Weights of a small transformer language model: 2.89M parameters, 95M tokens.
Each number is 128 + 32 x the weight over its row's rms, rounded and kept within 0 to 255. Layers, rows and columns count from 0. The size above them is the row's rms in percent of the matrix's.

# layer 4 MLP up, 512x128, rms 0.147, rows 492-511, columns 0-63
size [ 95  99 100  95  83 122  90  80 102 130 108  77 100  92  84  92 106 104 100  97]
[[157 167 132  99  79 120 109 132  57  82 115  19 122 141 179  91 153 136 123 170 111 151 111 110 130 156 111 110 112  77 150 134 163 119 128 173 110 194 160 100 119 152 130 172 115 107 132 192  87 133 126 115 114 152 142 172 154  89 112 185 219 119  88 134]
 [128  77 113 148  91 105  97 111 138  85 158  84 153  91  97 175 163 164 114  72 110 117 164  58 168  82 130 228 124  92 140 172 156 127 112  68  99 145 118  85 167  97  96 198 167 165 114 108 126 149 137 189  96 142 165 145 123 110 120  78 127  97  98  96]
 [146  99 158 166  13 118 102 173 128 102 124 111 166  71 164 160 129  69 162 115 153 171 103  85 196 118 130 117 176 141 149 143  86 107 145 160 126 141 128  92 180 149 115 138 128 121  76 116 152 134  70 134 130  68 139 139 150 153 134 122 102 154  89 150]
 [ 54 149 145 124 115 114 149 151 127 156 156 186 123 104 146 148 103  81 155  53 142 134  94 149 173 106 113 113 119 183 109 115  90 147 152 142 138  87 145 133 172  91 150 105  77 135  73  95 125 119 117 151 159  73 123 122 174 114 110 121 123 123  81 120]
 [140 129 116  89 139 117 132 140 147 155 142  41  96 134 144  82  88  84 120 106 173 180 121 135 114  59 192 189 127 152 128 119 120 118 123 148 182  89 134  99 122 141 133 100 148 116 142  86 124 122  91 103 125 135 106 130 102 104  93 129 176 156 148 150]
 [155 108 151 134 107 107 122 143 114 150 124  82 109 125 103 139 111 121 120 142 218  82 119 207  97 132  79 118 162  67 141 133  85 162 144 122 138 156 130 155 116 151  97 172 125 120 173  88 105 166 138  85 107  94 140 105  84 162 113 125 168 115 133 121]
 [ 94 144 126 113 173 107 127 173 130 140 122 164 103 104  89 140 102 106 121 140 166  79  83 165 143  66 155 140 148 135 150 106  73 181 155 148 182 134  49 155 207 120 180 105 133 189 136 117 139 136 122 110 101 126 138 121 103 170 130  54 136 112 110 150]
 [103 146 152 182 175 120 106 146 137 129 111  32 110 180 163 166 112 209 141 152 157 113 105 142 123 128  93 167 153  87 112 170 150 101  91 163 162 152 159  78 166 164 121 134 106 167 201 181 142 115 126 114  62 121 125 141 111 128 142 138  72 168 147 188]
 [100 152 153 151 185 116  97 111  92 110 148  66 106 138 157  87 151 191 140 136  58 171 130 128 119 100 131 151 117  46  38  92 115 112  94 150  87 113 149 125  89 161  74 104 123 174 143 166 143  78 118  95 124 105 123 141 132  98  81 128 109 157 130 141]
 [104 130 155 111 159 122 108 132  73 136 149 110 151 123 152 149 159 191 207 131 117 159 153 181 146  49 121 148 156 129  97  82 141 121 150 152 157 144  70 139 154 119 106 175  72 158 113  98 130  92 144 160 125 155 177 127  97  43  77 162 170 104 131 114]
 [131 167 115 151 124  88  81 141 159 135 160  84  83 116 136 125 155 126 125 100 162 199 159 109 177  83 118 126 157 127 143 133 138 124  68  78 134 165 113  61 126 149  75 173 169 192 127 102 134  81  99 170 137 149 152 106 107 118 135  65  91 156 115  77]
 [104 140 105 148 128  71 163 137 100 170 156 119  73 188 142 146 122 229 129 115 109 162 112 123  89 169 111 105 153  80 106 124 163 188 100 162 121 160 117 167 126  97  96 132  89 163 124  85  99 143  89 156  58 176 188  96 171 116 116 108 114  58 127 145]
 [ 72 145 148 152 122 124 147 128 129 144  98 127 100  99 191 151 134 190 173 131 125 180  67  97 172  77 154  92 147 128  88 168 168 119 100 135 179 182 104 120 128  82 110 183  61 140  91 160  47  87 151 135 138 107 117 162 109  87 134 144 126  82 150 154]
 [ 87 172 157 167 115 123 117 131 130 140 126 129  96 150 157 131 152  84  91 168 134 184 131 177 132  99 143 124 123 155 124 107 100 189 164  91 189 149 120 148 143 153 117 165  93 118  76 146 158 138 136 185 109 117  44 141  89 158  88 151 145  68  90 157]
 [124 115 145 123 120  99 129 149 149  91  98 129 200 135 170 187 117 121 179 136  97 136 103  69 137 116 127 169 183 168 143 134  52 131 130 112 138 148 136  92 179 124 145  75 166 107 119 134  76 125 146 113  94  96  57 105 157 134 146 182 121 167 115 181]
 [105 172 125 104  93  96 126 170 132 145 188 137 101  72 139 153 131 124 131 152 105 111 109 178 151  66 134 153 147 153 125 112 130 170 133 143 162 198 134 114 156  87 114 121 106  81 102 124  99 134 128 166  79 103 151 132 125 127 117 151 188 141 114 160]
 [127 144 161 109 101 126 136  79 164 132 150 120 105 121 143  97 157 122 157 111 150  76 128 153 156  65 121 113 105 153  93 140 104 172 146 121 142 123 136 123 146  99 125 136  78  99 150 118 144  73 164 108  86  86  99 176  79 107  59  63 111 138 103 143]
 [139 153 148 106 207 130 104 108 139  82 101 136 128 154 116 170 146 204 187 170 107 174 120 147 148 133  89 138 119 116 126 137 123  65 135 108 125 132 101 114 115 143 101 116 123 163 135 182 136 123 171  74 134 130 159 194 102 139 131 141 140  97  71 193]
 [139 113 142 159 107 106  76  67 104 179 168  71 124 147 171 110 172 151 110  84 130 181 121 129 147 103 137 133 135 156  79  89 122 149 104 156 150 178 154 140 158 116 119 134  74 155 122 113  96  57 153 169 127 135  55  81 100 105 138 140 104 128 148 132]
 [135 124 130 180 121  93 149  91  63 111 104 164  79 139 133 124 130 195 156 118 134 152 132 136 140 148 105 163 157 135  92 137 187  98 119 144 148 151 154 138 155 187 128 112  94 164 144 122 159 163 131 152 108 184 181 111 143  87 141  37 123 136 145  78]]